config.toml
hidden_size = 128
head_dim = 32
norm_place = "pre"
positions = "learned"
batch_tokens = 32768
Each number is 128 + 24 x the weight over its row's rms, rounded and kept within 0 to 255. Layers, rows and columns count from 0. Numbers have three digits each. The size before them is the row's rms in percent of the matrix's.

# layer 6 MLP up, 512x128, rms 0.223, rows 318-372, columns 0-127
096:123149120104140095132181152114126135101122131120106108143130127138134082130152133120185162127128127126138104156099102158178142107145137098084158143115101106097146115120156132135144145142126120144150150109109118072137128126139094143175089180117124117125083139141163107121133128096163137133101183112117136125109119128090120112148142133122083136088152068107109162132095122107109078094129
109:078114105087142140140140139084104095136115171081132141152155073139171127127164093089102154131116131111118127097097121080099154136146124153113143148107131186111141133162106158151105119114141152136143166120086124125119140157111098140118089139125160131124126126116097101087126128132115107141138133144182135126148142121101147147138135170130116112150152166169113114136139196126108120128141
106:123114102140095135143122100150144116164083131144143140134166078146113133132113131074097133130118147178120110131151136134113106133126120191162151128156102118123155164149109144127156143115084129122167087092145116141121166136138104121162138133113119125101084103124159088133100108173132134117110109109120108101141165083113121126140119137169179163147170123078113079118103127130121137138122
092:151154134128158093148080207158138132087155110114134117140126116120107123129160153118138128096106135149141147109093114104149182105060164103142104132134151120117125123107127127131105135157117119110099113091154118114142139153106132097146130091094162158129132134150139127075113134183144112125149099122159108124102140129129127167150135153093128090135103115125148151131079119103116158178120
103:087140133134144146140153144110119114124119106140117133158152125175144166118089152117137139148088100153092111127104149137119184157128102136118139095172074140152120157103152155144146131139158154149118150138125121118132136140155150084082118099117122114120129141119127121133123136171090130109108086096133071112134188105074164134162147080105122157111114117119084129160103115124113117156131
091:138106149117140182131097121169128140130091116112116129154149076124153120141137102144108116120138160162124134105115070102161098139136100145120126099136155087147124077137130125134113121137132183130106143131123199100161162140136134107151099104114103130132143107134179151143133147138123145148106117124131133110171159125131154110121122067145111108123154128114153181134130157144159121094068
103:132137091139095162125129118109095102117108123087112158111146127142132077150163132128130134150115146110152138136114092097137108092105148119137147138139153176131126095149117143107137124121142091128123129099150097120163125138164100140070127112151174125109121142175073064127116122130122090124135154129106115091186101095147148120145154127157090101135093127121148142161092109140130124152173
094:112108088114134088117128132149117113080123130125081136070142131131134129091155140143131141160144097081112139145165107125129117092152123125169134179164096126137137109126120140141106141107188109139130163122110129128136124121122111147149129131129159143102104150121093158109128131106177102063116099127118111116119153104138129135147122086140081118139145132115204111143094102174133133095144
100:133097137117109157103113152139173114161119144069101149111130184135137089137112136109125139097101125135130143126119137107101132141100142134098173095101088124146171145077126121151098119118150144118167109144103163133106165131170134157125083132100125127152149102187149153143141158115109164151175163133104147129154123140139102135135153127128122081124168156120138115094156113152129088129125
091:113106136146107172134151105130113154118132136104142108174146191123110140138108137104120090138112156118126104175118108146143098099129099110103162108125156113138119086123149162095124155109103169120149151105132102121159152121137132165117144151116115133124143102162124142142131093169166118167139108126140118103140099133143134160105117081146145127099103144121112131228118114171118118096107
101:134124163127119135147158150113137135134140072115157102133133115147132136169135108067099184123123151131140138125140125154103137108132157084098120107182103139102145110140088161121133098084101097130156114134086113090125121122101119112146138140126130133115120120117128111135106113142113096116125124140134152163138068137086098151198163157119160147128125107146108171090154164131147091141107
108:152141141129085152092151149108133103114147132108101117101178121102102100115096136123122149164089101146152179115143083124143117141112111122110121112119094164149124147159147110139142101133110117129142166114117105121118127172151100102180113094131106108125154173112133102096113145165180146123125117138111143098147126136095116153163116162120154110147097119130098075088134147154114080145098
098:118114138161120105167106112125143154121198128153110135122145166155122105129116134084112116166128124141141114090118108124111132160135084107124130146126138167148128063133124159095114117172130093136134126141113110098096084120109144098144104126088129139125145107098146147092138125152143141119134153142135147160096111090145138135107140098126155106133120091149092172099179095124177149180128
098:162128129095160198152140078111137114151145147113168141121125138183160124105092094119147150170155100087167121136129138118105137163132164114115140143142136115133143116099117124126204133102083127100111122125088122121115128119108106128135137104158110125136104108160159149101124162107113137087130123131150119141130136110113135094117186127119118126096092125136179133119124124097143158080116
100:164111126130121126154085124113142154144162130130114118142146149107174155112094166127117173150162128117094144103105134181117096147125118138160130112143153158136106166128112126133112092084097142106103143123128142112103071075126133087121159106175118112107123084132152137150109160090139172144116125115146132141122119143147118123140156121126136135163163107102173161134118075172109115153149
099:104160140091118140133172117139123140112113156091169096191153136151125169083103133142125115145134101158156131158129154149104110156099118154132124201092149155115097151146139105129127118112106119139108159087133144107143117132144125089107094141122146102119135135138121078167125144093120131144104124155111080159091174124132185145118125122112128141132127087139125132097137119098129115156095
097:128138149138124152127137140106104132138107160161114135169136150122093170111130136108132126114142097143162132117151130161085158119121131113156125185148138092110159099093127168124166116121122121073140092131187099144121141137160160141114117123128161149117117152123130081154163120128118140091149085080131137134165125114130167155108168153096115153131118132108133074130135102106125156069138
100:128095110145142145144118135174124086127125158138135061085139140184118121145114097143131122121089123145131156124133091128148136170094163083132122093153138142114167148149102106066170108115119101126134130114138126117113134152157114166133155122112118104124128107141136129108106137114126104132117125161154137168151115145110186097129163132071145128131124104084086117122112115122097105129181
094:136166144150120114131143106126090108125088151103124126101115100094143104120111128120177123137084149126165146142099117127145125121105126143152092092153094125157127119101112153137178141116139127068126117117172123125065144126142158089101156103105156148188106121094127122131089128158146123176121136141100082085127124120137094154138149106154143104143117084111157101111111139160114123136133
101:132114103122119092139102142152147152137113145118115158145135117142111080110164186123120102086137095121157110107130142129146188115136139161163148127159132117105109156123126101170100123131144111167113133127143145118160129111136130153130123111171128108107123138167098124112064160118132174161171099132170082113084150125140142126113161086137095125103137116134129147147170133136177117161117
108:128123111144103100148126123126144089157112118135122149134122114167129148137137087051146090163132088122162127126149188126124108126138149130155145115128109147135156125146154142132110114103133176147135086122139109145084143178146123134148092117131094125149131127134136108108141092116196094153084121174109156144111122096144147155146153156137137145136179112072139130113169130106141123122129
091:132123078147109101144123141132115107137112171150139115139135146126121111155134118144124111141085136128142110102146136176121174128128133094104140141183101105141160162143123129139083143119110174150090108054123113112163084155104114104169124140092127081167107100099125146098117111155106150103095146112123138120118110121170153127095093137102103102128151177114111133108110152115132125141102
106:137103119105138147114138126135154040107116113061130120125122114095141108101136144096101154125151164133136143153123154094118105153108129145155168065115140131161148129104123145095092146160142131122158131108179116144138121088169132118118092138171155129108099072124133127142152105156131144094102130086126108136103154118140101100127152137149120127093108132116114126150156154144145161131145
097:087134097129126086135123149155126165184161127068154092126125121130123109117121086170166113128160142152129147197157100104080126186109136144135088128133100149135150100104127156162112097147145134123122115095127133128114150118162148125159111107134161134155125113099146152110108117126105121116149110168129115157131155149103148119101152112126143151131130132101136112117148184100091140095126
107:164106108124139115159075103104117153151153122135177160138116128121187109168129137143100117175079124161150112104132106135145139145118138135165123161142130090139126085130130121098138136128125162120123128106147118111096146131142115149100083154127147131068157121107122160102124114123129101134148119104097083117124171080118114150125152134173131109127150123138142187143099144130142103180148
102:108087142114146150129168149155143112119097120118161101129141144098115139111102177112124108143124119119089132090117126114154107097129115120149088120147135135197093107109141105139186142117170140113112176153137144138116166114106107100121163142123105128131161122109116087138162099156166130125092141093128119128127109104106157116129130143077117130145084093139151125066130117144115108179145
102:127113160098126089094145139154144165162133152125146104157064130080136103158170129118101131128125143126112157143117110146128145118172155091160094148131118150147130125118129130148133147128115140103155120141121170078097174145141090134140119105141133134094099131140077097106148118176076128141120130106097134182158117123122133109096108152126127114129122109105144144102193158097120122112133
103:147103118098183133139130124146131135136099087125137082138122140146145096124126168127143152150119140129134109114116122109121104103118093145123170145172149154151154125133142074123121119094104140117082117093074127143128124151155117102126090138117121150141134117088096144090160155130165056094144130174079118133142124126109131115125114163159168152152117100131112136134084148138136152176109
095:141133161106113151136135104124096140113137161112161087132125162137103147144142159119095133098108153128130111080155168140110151155098121176140123127138179112132068160116098128113158114096100152159127099084114120119121121106147129135116114158145163157137145130122105100135136099065109108134152155155130103148101115163155146097134141110122142152114108098148150128101157089166084107144166
092:121082113116141160125136131146130152152084130140122134139119108170144117126114150080122118134152094117152118139157121111083118133123118172125125137149106166115126161089177123088124103154153129131145129089093145078138169098159110088122124151104122141095097175111098138117150112091123158103133115155086123149126171081102116119134097164162116149141138122124116124134100101134127067095125
106:127132136120159128181142145107109107133101171139111110142083147139161113090133110118168149139079110142156101177116113157149083163116100078087128103137155078110101081143131139129134153105151157094146139137103148138170125141113123145141152114119141089138129116149100141130124130117141092079112110141121175127099162116163141156160136129112151133100169132146140129124105124132163170112121
090:114119188074100106096112158177126109147132121122128097124095115148133115078127151108124131111175153165146141116088120104110110145104124116122145130153128123154153106119137136136157140186137104101108155138151100146112149156096101122119112137118110118107114143130130123126115164091115158102116161144089155141150092163139160156102128146080130156115152140139135130173176163129132114072151
109:112126161136168136131113126143172163132096109115114085137159137138107115104161090139111126141082095154164121140133144152151147130110152141153112116147122132142121139118104143065119119131116140147154118177125101123127164153113141127104122110099115172141143105137067086099120149087107092080167116134112082109103164131090146156138103145128106137131142126136186146109116175111128115137159
095:126142138096130121120158096145152087120131118069117103152117142121074137152083132140130126131131148136151116137146166126151101116140124138128121120115106116125158149173161134094111122123130137130164113109142085068114111129114148058181155129118151126118136107152098092117096087145177085141129140123083091149198137118145132130125100106120123115114089113116128155141130140147161147111116
097:162105135108147139144101161076127146137138118127160143129147124175127096107151141081132128160114112102160120117129125123115142125135125156106080096159167177108147096144131107172153120128147121148176132120114122130136112115091144108157079127130166171110070131130113101130092092142126158078154104106173123125135144090140129113143127154158112143104125147148099109149147079135130160148147
095:072128167134122155142162089144110137124169094122144109120138133151102148132131123134179140111127162108119126115124119187117122131101117178116137174152106134140110120103117100118165088182135134101138084162152111113154099177158111162130099142148122147114110156114180132145142110109136140153153105127126097139182138148112124128118137126096139089155095128114105118133155098165132109140092
106:109113141112118164106140129103098120136133098108127144130094129105155126090099129122139114117130139127157149131119124124131088108120119162103182167129061152130111136158090090172101182131145140122092155135124131104132123091120154116135122106128103075095130140199111133136133166093152119121133109163103152135125113133143120122127102142131123122143173065117154085135145134133077121114089
100:120104088157146132120137109132166110108124174136157107098110126126084165137120127096147141131096122113126138100136141157127139090120156160126159095142108115151165126114123132098140134123105132127157100132168127182163129126082137137132119146128136104107178139176124118112143156140070111112120178152131173106116147124164145086133150101073165099115121120119175090098138140094129130157130
101:090157132110151167087150125137095119136132171073167117084129088164111158098127114096123094138090113145118123060117134148099136139171111153132140128136091137086175115176162129119137107124152157101122125127100100130087127121139105111156186126165124132108099148124128152140125144153155116131142152104138150168123120119090097133153117147153131124099144134122153135141122140124115139148167
105:092130144149131096090147108127107148099130104130135120152115140110142125110117141113122098124089129162159127079131131139143152153135138173189116113107153139126153105145167127136182130101126130125144141133175101122119161110163121158110151130139137072106079115151150138132107132155162120099164110106119134092107118161123096157139147150130139160152119091132189121132172099113140141165182
102:081148104115102140129145144125119147150109101104144149120105134107106129075115163117133091110108147092121177129116124117137094130069133109141107168129147082137125145152131138118154153116139146120110141144123081054106092112114152114152127064131112087133101150143150113138108101135106144135114119130163134098164160135172149120160134122156148145141100101118146125160113167173135124094140
101:115140122130115115131155129116104102122107107160131092100173115095085121124162162117150143184142154165117180130154131064139109143119135141170120148154115137097123117112110067093147105113131085122099108120167125114115101137134130113114098075162116117123083195117136146142140098151095126151151078114127119113146127107127162123107132110135124131120142094145147142125135127138151095116096
101:127120097133169088145105145132139128151157115127130151139090134101120116139135149111088154109082147102093171066131149100172116128121146186148122118135154161136128142126113146093143146126156111106130104136148117143097146120117128152103138109136166145075139084133137134095163142126118129159169141136148103105157083140179133150131107138131153158150091188142113094138126160112105132105106
104:184143135173116129104149102160174114142154115171100138135139128143107097117114117098123119145117145105116134130134094163096127134046110122161113109147111099124113140154106168135148095146109142099152120104136139114142097113161113098109084158149127105088143133153117138131111143158122186105092110119126079088146113138126159135158093135148099135129126114156085117100113113148115132109163
098:116119136121138084162108117123116105175156135159085118096135122128149129195103144106117162119127108135149154127128110118159126116109129133160169112110170107103091103184101170145156156142134115125124126079143090090125146105112102166136118135105121126121162108161195126089117143104170140112157128121075091154109108142131146151145141134138138131158102119134107131144104171124134123120140
097:090088131142112084145148128089170116105160164132084150108119099129144139132134163109137132153145099113123110136173098114102155146118145152118131136120157140086121101162188133135123083157132095120112139115135078086141097139096135111132133149112092129113149110122160115131133127128124117105157082147131134158093157121140134160140104157100099097125131188144089144089117090137114152103125
107:123108132117098151121173101146177137111071140131117106108143143151137103178150130122126150129121158155113096132131082119109128080148097113132135131121113135154106140154107155143137125139138109144186123166079061099140132110116100143185117124165130140111137118106135100145111144115143119114108130108149085170107112124156110152133134169113122188158112164121127106094117109107117108101102
105:136130114086128110149159107103148159124159104118112098136114091130160152126130126103112119126119106122135147165154155118121142147122127086108111133126089132122157139125103161108140152131153090089114107071101094121141135153153122120085136170075122118090137174161124151151110134107094120151092105098131122150099143110149162148162109150125141144185137148117073119154143151178119138162105
096:148152105120155093122118077136118114142195097119167124095141132102126141095173099085095132135128145131117095149119141148188178159138119151130144075137104141101099102121116157140117141129142168112125179138131132139144129116116101133124123095155098128127143116135160126127166146094130147086118102097143085143139123152098140115170145162125149132125125130117176128160108165135098094108109
096:081117160130138109147122103126164141119104157132144137126116162118145138099165165178121149124099077093150166122091166135116094105104121120140097135082182089139115124079126163133113102167125111085147073128124162134134138088117133163140096137139099123110137145128088109132084148145112133141152119132162125143127122096115141099110113124179107140123148155101139109138170118121122104135115
105:098132145119061164128151140128131127101126124110154111110153142144155144137099154104149128157108155138117167149119136130118163124086140128129109115127137088122125134104079122140130147092133129152097156108139121175117106144120105110146134172122088174148126099167091118127130112123105139078104162163183121114161114113112150128114124128105124118169123129119130094129107147147171039104123
108:129099107071120107120112130166183120137100147134127119150172097150153167140109159083178118160142138158156148133142109103105107107140156139102129142145104127096175150113127120087145176104166114116148164111112119129128081107157110164163133145137117120143109142121084130098111120142135092151162159106121132126156112112157128142138143102133166093151126137147134107143095148154081101116123
094:160161100146104119084130121111105140112135118129110117124146131134145127113125107088103133106126137158167139147176130121142106115113125145164135149124140090126153149114129138167084162134156148114146097144167106099111136148112151122116155144100136162091146137121118105108116136108161096127164092082125142080144096091095082113126099134109117119153135092082146145122125071078182145162139
096:133148136100107155129095144181097098147120116124145145125161132133144069139134110090143149124128159116152171135141073130127123146143123129126123077181078130097149141101133147150087140109147112141103109114107080143135169121162122111163106154135168159148136092130138117147144143145129107166127155138149120133080139093157134157130087119166136171136091139153125128097117130110171123118147
101:146155074166136133119104105071110093129149112140126099173142161170123153105114079125164134146131147129103127104135125133126137144129100104137106114130113127113128139107107148157133109113127134130147157098125113151098120180138140147132114122119076177111174112136151083104129140113117070131158102123130140157169128121150137119128107162150109156152104126085137108100077138100187146117113
# layer 6 MLP down (transposed), 512x128, rms 0.23, rows 318-371, columns 0-127
099:151126075135133120146153099147123120110161149095109151181121151104106118154142150124129134106112115122137099096086164148110132151182122193147081083113127106137140126140090146132131108112159151167144128096107101148146116142123141127127148174144162103147114147104089141135155151119154096104156155092108148087139124126131147127082169158146111170097130128123160138134113112143095121107115
119:099138155135115145129145124106148140100143155151150141123111129148139173142128147102154123135108210128085115084096123130107116118142130159116097123145121113123066106138081170186138129171121146116137129113144134124102120156107086100122142134137109117094107108123175085106111116166099146123102152138094170150109157147099131138104132173130156104095173120105115112128125140105102113137115
107:191118101131149122125162162123148144126191137106108098090131111144154133149123119156144131158109109140120205113088130093160125131136161158120154114124121105141121126156135100137092132140151124151095123121125130126121087144071145097141153114124144085136130112120162171134128152148146174143087117094118098140151111114084122132134117162135142150134105160145164111123125142117120112192132
087:101154128107186152148144149088111150135097151152091160123134114157103126172114121124124145111113102142141151112155170120100130109089079154080117131106101120112157176138173116132117113128129152121100136165150134127160124120132123134127131112085142096094139150097142167188140125137095114135130105131117111127151173112122138103130148156171203119141102116093118104127125127148142141160133
098:149122091130107116142172132147140097085122099137114159108137110124091166134048105151076101165159112141148143117138104115095127113131118175093155117093124150149128110148139086115147142135133101123119159090118148116168112113118127123166131122120134154127153162138141120085132162144143097141148141101110154129161130146111130124085126175163096145146127123128160109090113093159140127164098
098:121164116148130165115151146069169106153131137109086133104138124167166145155148093139122125120131154141129125134114154139123129082152175132122115116098116143060102139133143084127152129131145081123132152075104122142137117086096171172121111120147119138135146151146140123167136130145101090135162097147148139104142131155122099122090102110146129119155138108149120114160124111140129134206140
106:144118156126110126183110141114125135148097109146136176158134110166150141123100126130094110149123106116115127133104140122122105109129137121120163090106115117112077108153153142227190155121139129103097143127102127115123127139142136139125143114116123109156124118129153133136156164105128187123120123137080103148127097150104123178158102115151100119143126136120156083171103164107146085132118
097:148159114127154152119148149088144112117116166135143135165094108162180106127090158106137108123186142106150127157116111127130135127175180157146140127098140120135134130130118092098164108164125141168153113127160141136086129195153134106116123086179094144147133123094101126149157134126165150145106130099134131118160153149092143142121145103151124137130128121122078125099142087122131091133110
099:108167119139128124079113182115074129165109143138149142123080135152092098117189112102156092112089093120130140085166122109082152106145084128131121099130169152129123155120138137118161100130136114144143123068150134113122118105116099150110129158134142087112117134089091147144111108132148127109137117157100134119148118101133140139163194158127137095107121140136138151108103118135108146135135
091:118133153173122132165070145134134148105089109150157117113119140148143106188097100097090123090136131160100084140090083115116152137123116131129101158122128155139089094163155123156149116127096114092127108104099177145117149151108117133130139156102129164156124163092111133129165147139132165129144141120158152137133122106154175119110128152155079146112156143151135127121128142125122086154153
093:129167104093153120075162102089117139153125126140128117092160123120136128137176160109155170110113137092139137094124133127147093131163103142163113178129147155103141133119107135096130140127144176140166162123141102125130109160149080130088172153084123135122147120128081108102129096110133118127107094147173123093144142127115130142150067131110112154126140123141122144157093126103132113123080
101:143123078127097166136127138114124093114121115116133172106156109136142155136106094111138150131130063149153104137109171157105148144148149105102118144082073128134163161111127083103134127120104137116084137134152143148140114122123136084092105132143145126113142102088125162137174151088143108111119100107140114085101095175110143114144079110158136129117111102139104107158108140137109094155115
097:149112058121133151057158140128081137084141131091112122137118127114109112099140127160163105138115124094133124156119104143162180138165130138126137109089153131158130139139150117118123131152156150147129121112103163168132175121123159145090111158143098137142134167158117129104068129100079100110133090152124156131137129157147133133113122115112102115148161092128117111160127114149124152112087
098:110142168110148115125088104136139136117158111097139085105122153124114124120125127112149100103154116130113146111114140146096152127133126137072115155070075113146121097126101180115167128176134167131108134090119103130120114134169147062109122128121111110132121153144082130137121137146122099109178115106129112152115144115067153135112126113098136133097142122147145145132172142107145106073090
092:098101145095121122131084135102144188110149118167172109155132139143118137138168122119168109117151174140131123149162102122115097132134145138112147150115148154127124106125137129143136078074111096124135127147138131066092095079100126105174118167154105143095119126118124101168100124129124113154122126098169143140107118149111136122134158090144133092141105145118141161143129149110156093166166
111:092088099168162105149148147162117143160147130114146091104131176099139103070132128159127080072133144079110140122153122108137126150151098144104097150134166118121129170170052114142149126138136121093120090143125164135158119148170140112140153143125124134113144135113131139141120124098126083110117151108136137161141168136118125141148145138112099105115132139145146128092087112118106115146149
087:141150120095114087119116129150100135141093127106123158167164124142108195143114125095146123085120140114094115118118131106133129172112138162145070130132133157124110186144142124148155150136154103110140087166137113119193127141138154117130111112114117118093132145111129118102115153136153098169125129117147153117129165064146150109134090138148168118158108111138126178125124184127141136112143
091:122133186093137118159152117106085143129132119123105148149129138174124103117146112130118134204145078097100122125110184089110115125138101178102098119108148158160126093144139156116170125073110103104131107117125151143108127164103129119129114173106167143138126135137127158124144170107114138122123117093145148104117167070132114132130123135135136147128111100160171126111090142118138143143130
090:068129127146127105094092126132136126128126109119141094102105111108150093126114123106094144116141109132141113148105076088142132113133152108151108138097105113174141181093138133128082105161165145164179128096123149135128164090104167097165137145109115101101138153127160095137084138108106099120133125158131122135139099156118133141099103120138139090104105118112125119114107081082111089115109
113:126112171120114158111117122152116107128139145102102126169137158136125098148108131161095125209107157151106152111143131141117167132193126162067109133124120083153136136096096123111100110116085141068157133146124090165151138134104129098134104109108115157115117155155150106130134093103136144124161141145130137103095158111134123126109112091112140095101130139111122140118126136168164134111104
118:142117103084181132153109120096149072119135135152128154149108109166159121144106110133160128135118161080133119132118123126086134131133094155109118124107144147162138133123111145136108116118133067109122157133082158150115133128076153174137105095111148167154118166138128160164141122117134193100136153148136076138155139122099115121101104113135085143122143138130131062133125105147117135120130
094:160114111139128126143104088134106162110119093157150082171105118117140181129126156142117141132157103103115121164105128111127143115146133134127129106143107106114160150104094155154120121155170082140145152151159128142091156123095118173116140121150151116135110166117152148172122121095145085153135088127128157113167153141118107101114123163093083113146161098124135146170072107154109147103123
105:148151154107124097151107107134049142113117120133085140175172131149138124139133122120124075147159128104137119123117165146132094120127178112161161110107128116141103144197111096110195120132125134134089111124115107120101129114150103143130110126110149134157152128132145183102099115146142128089111147106110112145137124098117115123159141159142114100131097160107120110112115130173119133093175
089:159126162153122155120112142088134131122080150135111147122120138129143115134081100107108091135098073104110131126104117184144101094154136085128147127116146149108116095146107093136177136138115103155187095154127110105129127121112108155141109147102120136099124130170143124106103158136140119124160095095159117088115108159154162172127119136128115084084136092130175142093109130129134116141161
110:151153089129189084118164088127131126143188126122146132140107124139135094123147149142126177104124141167126111113100087163136087108083101152127156103133067122137126148155118143146113138115139144137109129130164154112142155129130108123164122143114124143129120109094121141075116148147123146118110113135116122106134144118154122168144127092144139043127129118129085158150105143101148088162133
096:122169114121105088172124129128154140120078132152144152084112147155118116088079141140106126136131136124106111149134143142114114111086156162121157128160160171145094132099147107161094161087138097106136122135106111130118135150114106140131091127123126139146123160105143112088121107115152110068088136137134159137156121118135133129121165115108111103095186177170108114156158125158151130093106
100:114128095120103163159143122115123135126152097128083158149152134138129182100144124136133117114100068144096120152116132161132119129119112138130171135092113108113206109138148117088144143110106105175122130142103118152112142118134112146095119149160116161119109103166148137143159147129099093142164127143148096085115122139113178102097111115174103122134143116103137140186104122147084130149141
095:122085122124109110125135117111143112109125160104131103114165145139159140143118062139176096154107130135149116108171115148123124076115097177130120127084112146112135176162120128155138116157115136172111140147168129116106109129119131079136114157118101138097151126092122156126104117145141096114176103115094143123102112120177084127134113142169132142157133164157134143119100177122131171113146
091:123160106148130113125125144130138119147089171163101087089105086144140086130107118120146133149124134106132112109143129103092083113094110109094155125148106147123099088130116098128171155194143120126133110171183140114141125131112126095142133099146117082120064102107161174142125133108127159139136134122182137143093146152148145164088132125127112143128092096125160114126138133107129109146134
099:137088123114112132116120091131104127098082114118115110142166145121114133116113142099144141090116137127129107206152163144178090138136146112131159174098119110111145176145103141102116150133122142104156111136110133127175175133126135133166125165137141121157121103143104150103094133113097088107105150115133103140165163124103145100124134133169144120170124096091094082176134124121148115139145
102:172144120105185120117125140116145100108123139129119105082100147095137101133141147127131141116166126124115108098095157100148122081117146158139133134144136113137123119126139121127125157116138160137167149124102121122086143157079154134094118148154133191176144146120099117091104152145135164135096128089139102128122081107161147115131116185147107179085113094104107114136161131130109176116125
082:136127166115138103115122118166118109153092095153158168148153158138114151165156126160155119113138078113101164145135132143094120154088117148149148133168136148109095172135139133123156100130133173101114125137145139091143113136125170148131121169118119149100146172123123114145177080098133099131143119079102115172106145090118094119110118106137154091122143125108100094116098127135150080133127
115:122149148164109116112129142130081149145126109158119131132135131137078149126125095129131133143138145166096174130185159125121110141103145078158092142109137135138141142108120152113146126118137131138145135139129121104172144139122134125123111145085126150054119154103110146089094133149126133131170117193150154148091129111139124131144160097161102129121166112150084179143088136135154132074149
099:121153142148134111184118108139107145105149076135154172098142122169117172156189149135159124132133097135106130116113138112097115083093133101111167140135106112126085099099138095120147116134140099081108095122090122111130140145142143113095149137106143158120088105149126117189150146121142151126130173126159111101161156124128143103110109096121149096128116076122122104139114147121119157148108
098:148098119098114142139113106149118111083140150146160167141089115137136168167179133122124136131107144122108186167109122135162124119112131104130156135153131109111121115136128156140124155094076135155133092080085103155168155122164121107113157167153146136152186163131129128118129112102159152070157115120150106149139103119141128149127127112108126131165115111130149135075119126130099087153143
091:161107116084119109138076121107127092161060089122102137095189136110105153140110129130160092131121147192132152107110154108091135165135133137092114095130113131152120100123102171139125153121101082089104104124108128086112129130130141135148105113140153101121117097131102123160138117132126148112105088107122132140173096131124146123126137151178155093123135116155137113122119140087147109124104
095:124118092151111153131125131178112145110113145110169075124133140115110114140125131129125131119184091155132146099122160146124103100150175074147133164123141145098115136133136159158129116135153114125124141140102147096099157119160122132104134125148136127117152165116135112110129162086154155095164123186077141162130075097126133138141149122173139139166170137145131132101154139176120116148085
083:141129120110126124121144109080127147115111134150168138129144159155119137146138111127126128126132113135125145113095138133141132131117138110110124124095084127087151140153127161115149119099091138102157076109098129091111115142189079155147119160078133114127103137102133125151119119128108110168141152177139085128111158143043144177148147126142102101141145169100098120115148151163159146156162
093:122115114100149140123106119134133121127131129152088131132075151140123091144120146123193123143173134160091098129135178148145155114131158092112121117130129099151159148144101114076145115169099124095094165133077081103110142133140136128106131144171132082123097108146125143106099135102116115132139124107103153135172120118071164125141125100073109133130171094115114139130157134119137096123130
106:135118134125114105094135151137121138173134077119109143129154097104086157110124147142145157127109126120129107095116129129104142105142112182132123112154119103171116132190178154160106129152084086102160151093156146116114125101139107102144181103143116109130115135127135146129147168155106183135137136131097139103187143140130159076149136145118120106138141123128112095142149084136168134108119
105:140108165136087103128112147118096082145142109154151115130154144148145139135157120118142117083117120130122125104166178154093159092085145145080116134107147101104127091126128152140141147124133097113129168067108103095101131115120144135132139149103098130134089156142137181138124124138132136151085141138143126134109058111080140130120124117132132128124100135086135068138158141101141139080117
123:163134102139151159095093132088132142128168076140154076145104139117104108094145076093145086158106136141118141113090147182134103117164140189130157103116119133144133101147132113139196192149178149111124131132150130114118112130125114094142098135120130140121139153169122110131164094133133093129132137097149114093117129120136086115139131131126138133121124109125142139087125116151140137101121
096:135130169105134113155102117139147142146119156147138142161130112153112110114156051144129128107179097132139096179173161130078137151112120150141149141138097173063133093116119157167114112110146167106098100110125114143174159131149107098131151146095083143085101111117098116131107136106100146130137111101116108112156156157126162119115128149115122146120130104114145130140115101108111124117116
094:097110117115111132132131144165110069110117101137163102130146097149138111173126116130084114100141106124150136114163108095155140121167136108126105118163132121129139142141151138148155106135105111106144116160152111101130128129118173066143155153145150130148131114126162127196148165128099118113127133130173112124168176123103133121101157100109131107097123089104071127124141166108089098157154
103:136109110121115164175132173125168114134114126136139127114073125120131146123106118189128160146113172112097142170144092155130092136096115118112077130124143119104155110092165085158102127121125096123136164135134118170087094120106113143121125106129148124167094125116106139152133102057112143078123126114153152118110130126152105094171114146116135115107106095119112139126113113172121156111131
089:134132126185159180131134131112125117146110150110109132105116144128124120104128130125094119068125141141135174132109128105120171151152142087109113141127139136161136117140096113104084144140117145139108144117099088138095123080120124144107121115141119124152109224160135131092154157123116167165155153148113092129165080136103127123155117109095125160111131133098133091169131132159154133125100
103:112143095169105127178105127119170151113150120111118124116119147105119132142119133148097127165108091137158129091143096104166103137139134137149131156084115126105122171145116091113128098116131119132142138132151121137171184112107127187140124174127155102126155148125175124128147158127095137121119116152113184115092118112152155109153102137124153099067134130132156159158139113147161101076119
109:074135168155106169081106138120098152172155112153140066126143124137163140116127109114154133090129103169148100129162180148136103101131149124078152130124134140130125151152147159131127106142121157132128120169091099125099108090154167115104088161073148127131119142132125108121136111145121114094114135126111110127133129139173159133149170169104091126096125120148098125147122156108130130128146
090:131135118134137086159116150144131160097116116142120114146097152121096132118122137161144128130136140119126120135090119144143119153179129126135100119120169126132151147154144104156166116106133108192112118121141122112158114130193149121185111107133168193123117188134115146097089084098125138139170146177140113165123145138114110117110173142165149129137112119128099120103127130107143123078164
096:112136056116152127111121122122107090148109110139152130113112122131148130166157151116122115128114100133119116099112150167161126110133131126095106100116122120085140136143127112118131087115105132135096096141132083135160095169123055128142129141114148163138075109101181139129088140157098132100101114130142119157149142124163102079135149132110174129076115139141122159073151132150108126110141
105:152163151166142121156099086152098114141081119130120144109117077103113109112133127151091163112144118155143082131150104116143110163140118115186122183158133115150102127173113127124129127093106082093119107151138129102118165160132134157108109125135108118100133123106107124138151172157130149120117087105110183142157122168103119151120108114141143092122117130135165101135155083144150137146153
108:139100129110104112133130122142095187152121131086116121120118141136144135158122133172112125136120144155111134057099105168115128084160091159095157136122126102158102102147144162130119154126126136145138113155156095137155085102098134091119158091129116127133110162149163138167144134159138135123100129143106118108114139082175126122079157149156116130124087178140145112133174112100116124153136
098:110078123130169075118100146114099119126154124138171153158139116118162154101116127123114128111151094116124121116141183139059144127090114143120135145171137146135082127107113118154096126134109116185112152118101131084139134104133102129113185121150146189131140138134108109101137119129109146133142144171123091095089127130138135108111113135157145137105158165159123111117113147072117121143141
098:166126160100151104121118110157142158125133110126125181128109130126137131097136124089147088128145140109100160116144100134144104169146104164157137094125127171136153109119121153084123103121117137166104140100109111130109174190141155123116133098132133134153134168162108162096086138114166105129135120067130140129145118087117126134123144099120118146102167120123141128156186112135180101157101